Part of a small language model's weights.
Size: width 96, 3 heads of 32 (1 for keys and values), 1.77M parameters.
Architecture: RMSNorm before each block, rotary positions, no biases in attention or MLP, untied embeddings.
Training: 102M tokens, 6250 steps.
Each number is 128 + 24 x the weight over its row's rms, rounded and kept within 0 to 255. Layers, rows and columns count from 0. The size above them is the row's rms in percent of the matrix's.

# layer 2 MLP up, 384x96, rms 0.253, rows 100-116, columns 0-95
size [ 95  90  95 104  48 102  95  81  97  98 106  82 103 112 110 103 114]
[[143 109 154 124 145 108 171  95 144  92 166 148 111 122 156 137 128 128 116  96 176 127 133 119 130  83 137 138 124 126 115 123  93 130 109 123 150 135 127 121 125 119  84 125 161 140 111 112  75 134 144 129 148 108 112 159 111 159 162 102 124 113 125 124 114 133 181 148 105 155 132 178 145 148 147 116 154 128 166 158 152  98 140  61  78  98 139 148  81 121 133 144 126 131 100 106]
 [101  97 130 149 112 139 142  98 146 109 126  96  99 119 188 117 172 138 110 101  89 162 129 109 126 133 134 113 115 129 116 146 144 142 122 175 171 165 157 127 120  96 154 134 180 122 129 166 150 113 124  76 122 143 163 133 107 141 196  98 114 110 107 136 147 117 148 110 122 161 148 111 143  88 133 133 159 119 154 129 152 138 164 143 115 171 111 127 117 137 153 142 140 114 135  99]
 [119  89 137 115 115 111 144 106 137 140 114  95 139 128 172 133 162  80 151 107 198 104 149 134 134 126  82 142 101 110 104 167 159 108 125 122 109 144 166 109  98 129 114 118 126 120 130 106 139 148 109 166 130 122 125 142  81 140 176 107 125 125 144 112 131 111 135 196  94 185 115  91 110 121 104 128  85 125 153 119 116 105 131 141 145 134 123  93 165 139 139 114 114 140 137 131]
 [101 123 131 135 144  82 106 144 148 153 154 117 135 165 146 160 122 109 106 165 137 131 120  98 138 119 152 130 116 137 132 142 116 124 115 113 131 106 123 141 171 129 132 120 124 126 131  97 130 135 148 156 116 154 179  95  81 114 154 162 160  79 156 150 123 113 123 132 108 130 144  99 107 125 169 103 133 131 116 120 146 154 137 176 154 103 107  71 121 118 157 161 169 103 138  51]
 [115 159 160 163 130 133 128  99 163 173 115 120 102 160 131 138  98 150  99 160 124 148 137 120  91 128 122 131 112 124  53 122 116 127 134 158 117 106 153 115 144 160  69 113 128 137 117 113 141 148 125 101 125 114 150 144 168 106 119 167 117 140  96 125 172 157 147 130 166 155 173 135 119  56 125 142 137 108 124 101 137 121 144 131 120 115 119 151 110 152 149 139 117  79 125 135]
 [132 138 101 104 136 147 166 190 150 133 153 167 145 107 116 121 141 163 109 121 151 126 125 134 142 113  85 143 123 109 131 109 117 147  82 132  72 108 136 158  69 113 169 133 121 117 126 114 142 123 148 106 110 105 112 177 154 146 141 149 125 157 155 158 187 132 113 112 152 141 133 154 138 133 147 114 112 151 158 142  91 145 130 167 166  95 140 118 105 140 134 149 101 152 135 160]
 [160 114 133 121 140 124  50 152 124 116 123 147 155 112  76 113 139 150 151 131  79 156 131 170 106  77  75 139 112 122 141 108 135 168 122 126 148 116 159 139 109 142 122 117  69 114 107 109 132 107 160 133 137 128 126 136 143 126 147 136 127 163  89 117 156 170 160 154 133 146 144 134  99 128 106 133 124  96 144 157  94 112 116 132 137 109 136 126 122 103 156 120  71 156 133 137]
 [114 150 130 128 129 112 141 143 128 123 142 127 125 145  88 100 100 150  63 153 172 124  98  89 144 125 135 183 118 127 120 144 131 125 123 153 128 123 111 125 165 131 111 159 104 158 121 148 128 120 162 131 164 166 105  68 136 115 174 141 140 147 100 151 167 131 110 123 142  97 105 140  88 121 133 125 177 117 135 121 130 114 109  77 108 103 101 147 119 197 145 141 130 112 126 117]
 [140 121 148  94 107 131 118 149 160 158 166 129 141 105 156 106 159 108 115 141 108 114 101 200  98 110 119 137 126 145 143  94 104 119 135 154 114 105 135 111 142  84 106 154 128 123 142  72 117 134 139 150 128 198 124 102  88 112 151 128 152 145 127 120 161  96 125 148 127 117 129  89 111 145 140 137 127  74 129 158  84 133 147 126  96 136 175 105 139 130 151 147 157 134 109 140]
 [129 163 146 105 137 120 143 124 136 128 129 119 129  85 118  69 146 134 128 115  98 137 130 163 130 145  91 156  90 150 154 132 162 108 119 130 123 116 131 116 125  88 167 116 173 174  79 131 164 104 100 112 179 174 167 162 107 121 149 172 112 122 114 119 123 131 148 128 108 130 140  80 118 147 117 141 118 109 128 166 166 139 166 105 127 133 102 158 115 113 148 139 108 153 158 118]
 [156 139 113 139 132 132  85 119 134  93 172 141 155 121  92 135 130 156 160 118 125 162 130 168 122 107 111 145  80 113 122 110 168 135 141 163 132 136 130 101 172 114  86 109 117  94  81 156  93 117 135 107 132 119 110 120  90 110 115 127 156 148 118 119 174 159 123  89 106 103 149 140 115 161  94 133 151 138 135  79 115 153 133  96 168 105 143 146 118 166 162 135 103 119 117 121]
 [198 111 138  86  86 119 109 118 135 129 152 127 132 109 136 123 103 162 145 146  92 146 142 147 162 133 128 111 103 111 162 156 117 133 134 148 152  94 125 153  90 132 129 119 107 114 117 150 106 127  97 138 144 137  64 101  94 107 113 165 136 135 136 127 160 149 110 138 105 172 133 126 147 111  89 159 132  79 136 146 136  86 161  85 136 118 107 145 147 132 126 140  89  85 113 125]
 [109 114 145 118 144 115 125 103 128 146 100  82  92 128 119 107 130 111 109 125 163 107  97 130 127  94 138 154 107 139 120 163 126 120 122 123 101 138 125 101 176 119 117  97 147 120 121  94  67 131 138 119 114 123  80 150 154 115 135 128 102 113 127  72 160 124 124 150 146 126 156 174  90  71 138 172 130 102 131 115 149 104 122 133 104 143 127  98  86 137 161  65 118 144 140 128]
 [123 161 115 134 157 159  96 101 143 140 179 136 122 159 111 125  99 125 148  69 156 133 130 145 163 116 130 151 166  88 118 164 125 134 128  87 155 147 172 118 120  62  95 121 104 114 170 116 139 148  98 152  83 133 124 133 121 145 117 156 113 153 112 135 141 132 124 136 173 114 104 167 140 133 118 144 119 126 140 100 128 124 103  87 126 117 109 168 140 116 167 157 117 102 107 123]
 [116 140 108  99 159 113 102 126 101  94 121 162 167 150 123 130 150 105  76 139 140  89 119 119 137 115 151 194 170 157 118 102 151 127 124 109 153 109 104 116 123 144 117 139 135 122 156 159  94 115 129 134 120 113 110 115 149 105 127 130 126 128 112 135 183 138 170 134 105 134 132 144 110 127  77 148 115 118 166  86 118 144 123 106 132 143 108 175 113 170 141  79  76 126 130 150]
 [105  62 121 137  95  89 169 133  77 101 164 142 161 125 148 136 117 133 127 149 124 132  94 113 162 157 130 145  91 139 168 128 123 142 133 105 158 134  74 128 151 163 121 179 124 125 145 111 146 118 147 103 167 132 106 117 138 107 127 124 120 177 111 126 118 177 115 147 146 144 140 123 142 103  86 167 160  95 153 139 141 142 123 139 108 123 139 126 104 131 128 175 112 112 149 133]
 [136 141 123 103 162 123 119 142 159 125 117 135 100 140 149 107 147 156 118 118 158 162  85 122 141 165 107  93 107 124 130  91 142 140 134 140 140 142 151 129 142 109 118 134 126 122 154 121 113  87 123 112  75 125 149 160  93 132 150 133 104 122 161 122  77  99 126 110 139 118 127 151 139 140 122  97 178 118 155 183 145 127 179 102  73 105 151 108  73 115 146 144 131 152 176 118]]
# layer 2 MLP down (transposed), 384x96, rms 0.163, rows 100-115, columns 0-95
size [ 81  72  74 101  23  82  92  95  79  98  86 111  86 115 110  95]
[[ 88 139  93 155 138 153  78 138 122 134 132  74 145 107 134 122 116 114 112 165 110 164 162 128 100 174 142 122 134 135 164 136 160 122 140 175 123 133 140  89 131 129 141 119 126 127 140 103 142 112 142 133 177 101 108 139 141 114 112 135 152 171 123 135 110 133  85 111 112 101  89  80 127 119 114 136 115 138  88 156  93 122 103 170 182 149 153 117 159 138 125 101  97 141 114 147]
 [116 143  86 149 148 148 134 113 127 146  91 149 152 121  86 187 110 126 142 110 158 193 105 124 131 122  99 116 122 134 128 100 147 108 160 102 113 120 113 149 125 102 104  97 111 101 134 106 150 123 122  87 127 140  74 110 143 171 109 155 146 127 145 120 110 114 171 119 115 140 120 133 127 155 113 155 122  91  63 125 157 122 116 106 113  94 151 141 129 124 143 128 133 138 118 196]
 [118 123 120  90 130 122 105 124 143 123 131 106 118 134 161  94 103 162 112 180 134  81 130 173 108 142 130 151  93 124 122  94 131 115 120 151  45 113 152 155 164 159 119 117 155 170 124  98 140 106  96 138 125 119 133 149 143 164 103 141 145 137 112 107 120 113  82 101 108 140 117 156 124 131 119 113 115 133  95 101 134 138 180 117 138 138 125 117 104  97  72 115 117 120 112  96]
 [136 127 129 115 173 113 109 144 105  98 161 166 120 161 130 118 110 108 153 150  83 136 137 158 156 148  77 128  83 175 147  93 100  97 155 133 130 155 119 125 145 146 123 107 166 121 171 101 100 120 105 101 137 141 108 113 124 135  97 128 121  91 115 113 133 113  94  93 162 130 132 143 133 136 119 134  82 161 119 108 129 152 161 106 179 110 134 144 163 139  99 124 124 167 106 151]
 [114 125 114  99 131  93 106 141 109  86 130 126 158  95 116 131 145 100 141 119 158 114 124 152 153 110 146 118 124 154 213 119 148  87 120 114 108 151  98 131 126 102 130 137 125  99 119 117  98  88 106 146 118 119 113 101 101 142 142 106 165 102 159 120 102 105  89 150 100 139  69 116 112 138 157 100 120 137 115 156 130  98  88 108 141 122 126 108 178 145  89 116 137 162 129 115]
 [139 163 144 119 116 121 110 111 107 108 133 130 135 122 162 174 102  96 152 149 119 120 129 111  89 164 149 106 112 147 171 168 183 122 150 112 111 102 175  99 145 119 105 132 151 149 119 118 124 120  61 153 191 171 147 129 147 146 130 137 130 133 134  96 123  97  97 136 140 126 142 119 132 118 136 132 144 128 126 157 101  98 136  63 165 156 110 163 129 143 107 121 112 121 137 129]
 [ 95 181 101 184 150 165 168  74  97 156 136 148 138 118 186 127 133 112 124 128 130 135 107 125 132 139 137 110 147 141 107 114 153 134 118 148 129 100  95  75  97  86 154 102 142 141 136 135 101 117 125 131 112 138 142 138 154 156 106 122 137 127 123 125 125 105 111  93 161 172 128 118  97 117 165 118 129 139  87 160 122  90 114 134 139 117 129 105 111 132  65 106 126 122  93 134]
 [125 125 151 121 133 147 139 123 135 152 145 111 136 103 138  56 179 134 112 110 163 124  96 133 164 108 112 176 107 119 116 145 109 105 125 126 117 166 116 121 114 102 109 150  58 138 145 117 119 145 129 156 127 125 148 121 112  70 163 145 113 150 171 148 149 149  92 162 115 153 140 125 134  92 115 127 146  79 135 105 110 117 120  87 118 107 142 128 156 167 142 142 149  97 147 107]
 [ 92 153 109 125  98 141  92 143 124 108  89 110 139 143 132 105 121 153 144 115 116 128 152 146 144 130 108 120 130 141 130 156 169 136 120 154 123 104 107 171 139 170 152  84 130 175 111 147 153 124 156 101 123  76 159 122 129 171 102 105 100 126  71 181  95 143  95 117 132 148 130 141 105  93 104 113 128 190 139 145 157 111 141 142 137 138 127 152 148 118 102 149 126 106 153 112]
 [139 105 122  77  92 114 142  71 133 118 110 146 117 142 157 114 131 143 118 107 130 112 156 136 128 124 134 129 136 178 114 156 104 133 136  93 124 133 120 158 119  92 142 146 106 152 172 144 127 129 135 134  99 155 133 104 162 164 138 134 108 137  84 141  77 172 127 184 149 110 133 126 124  76 151 102 145  91  95 113 137  98 106 120 111 166 147 156 142 113 109 129 105  99 101  93]
 [107 101 110 145 105 114 147 150 141 137  94 105 114 143 133 121 130 134 125 191  80 121 128 124  89 117 174 130 144 160 107 145 116 118  67 102  99 133 139 109 100 139 166 142 156 137 144 131 146 108 109 129 120 146 125 142 177 128 142  93 142  83 143 132 106 136 136 172 127 141 121 117 109 109 179 141 118 165 137 155 138 107 142 185  93 130 118 135 112 114  66 150 135 133 149 143]
 [124 145 141 147 134 144 118 148 119 133 137 136 110 109 142 129  84 175 145 135 104 127 130 127 141 141  92 115 102 125 125 146 141 102 172 155 148 146 145 150  72 123 109 132 123 165 129 149 112 117  75 123 130 162  95 154  77 119  85 146 127 120 115 105 124 145 124 132  99 173 113 137  83  79 107 137  89  97 104 125 144 142 160 128 150 142 151 162 106 162 134 130  77 105  95  91]
 [131 115 139 104 143 112 144 145 105 117 152 165 156 154 137 111 152 142 136 119 130 119 123 142 103 106 106 171  78 149  97 118 119 146 116 137 116 143 118  84 135 150 128 120 145 102 134 158 127 122 111 161 143  53 140 139 132  77 149 125 165 143 167 161  93 120 151 136 151 110 117 101 130 107  97 153 130 110 115 104 133 103 130 123 138 164 142  87 174  99 162 103 159 104  88  90]
 [133 143 148 191 119  82  91 136 120 141 107  91 108 144 127 113 139 156 113 105 136 111 171 108 154  77 151  92 132 123 122 131 139 139  96 143 113 133 126 115 170  95  94 156 110 155 125 147 143 159 153 117 153 145 147 151 142 101 113 132 142 133 120 135 137 147 100 137 147 112 132 139 161  77 143 157 163  79 129 118 148 120 126 112 118 151  92 184 145 137 167 129  92 101 117 159]
 [ 99 106 154 123 134 130 128 131 152 132 110 145  86 120 108 160 114 126 134 144 107  93 118 125  75  85 140 169 147 116 127  90 170 108  79 119 170 111 103 148 102  98  89 120 144 168 182 132 152 117 129 113 126 146 111 111 102  89 148 114 141  89 158 126 102 123 108 132 144 150 167 114 178 144 127  75 121 152 124 129 119 118 111 124 106 129  99 116 132 135  99 153 120 109 131 168]
 [ 72 167 102  90 164 139 115 154 139 127 130 114 126 132 126 113 118  99 109 130 166 122 173  82  91 165 101 110 137 186 149  92 127 147 148 151 146 117 124 138 143 112 180 144 138 107 129 112 112 132 141 127 108 129 116 113  85 121 125 134 145  89 125 124 190 129  97 125 136 108 115  94 154 120 132 149  87 144 153 148 115 179 122 143 140 148 145 131 136 100 110  84 139 148 112 141]]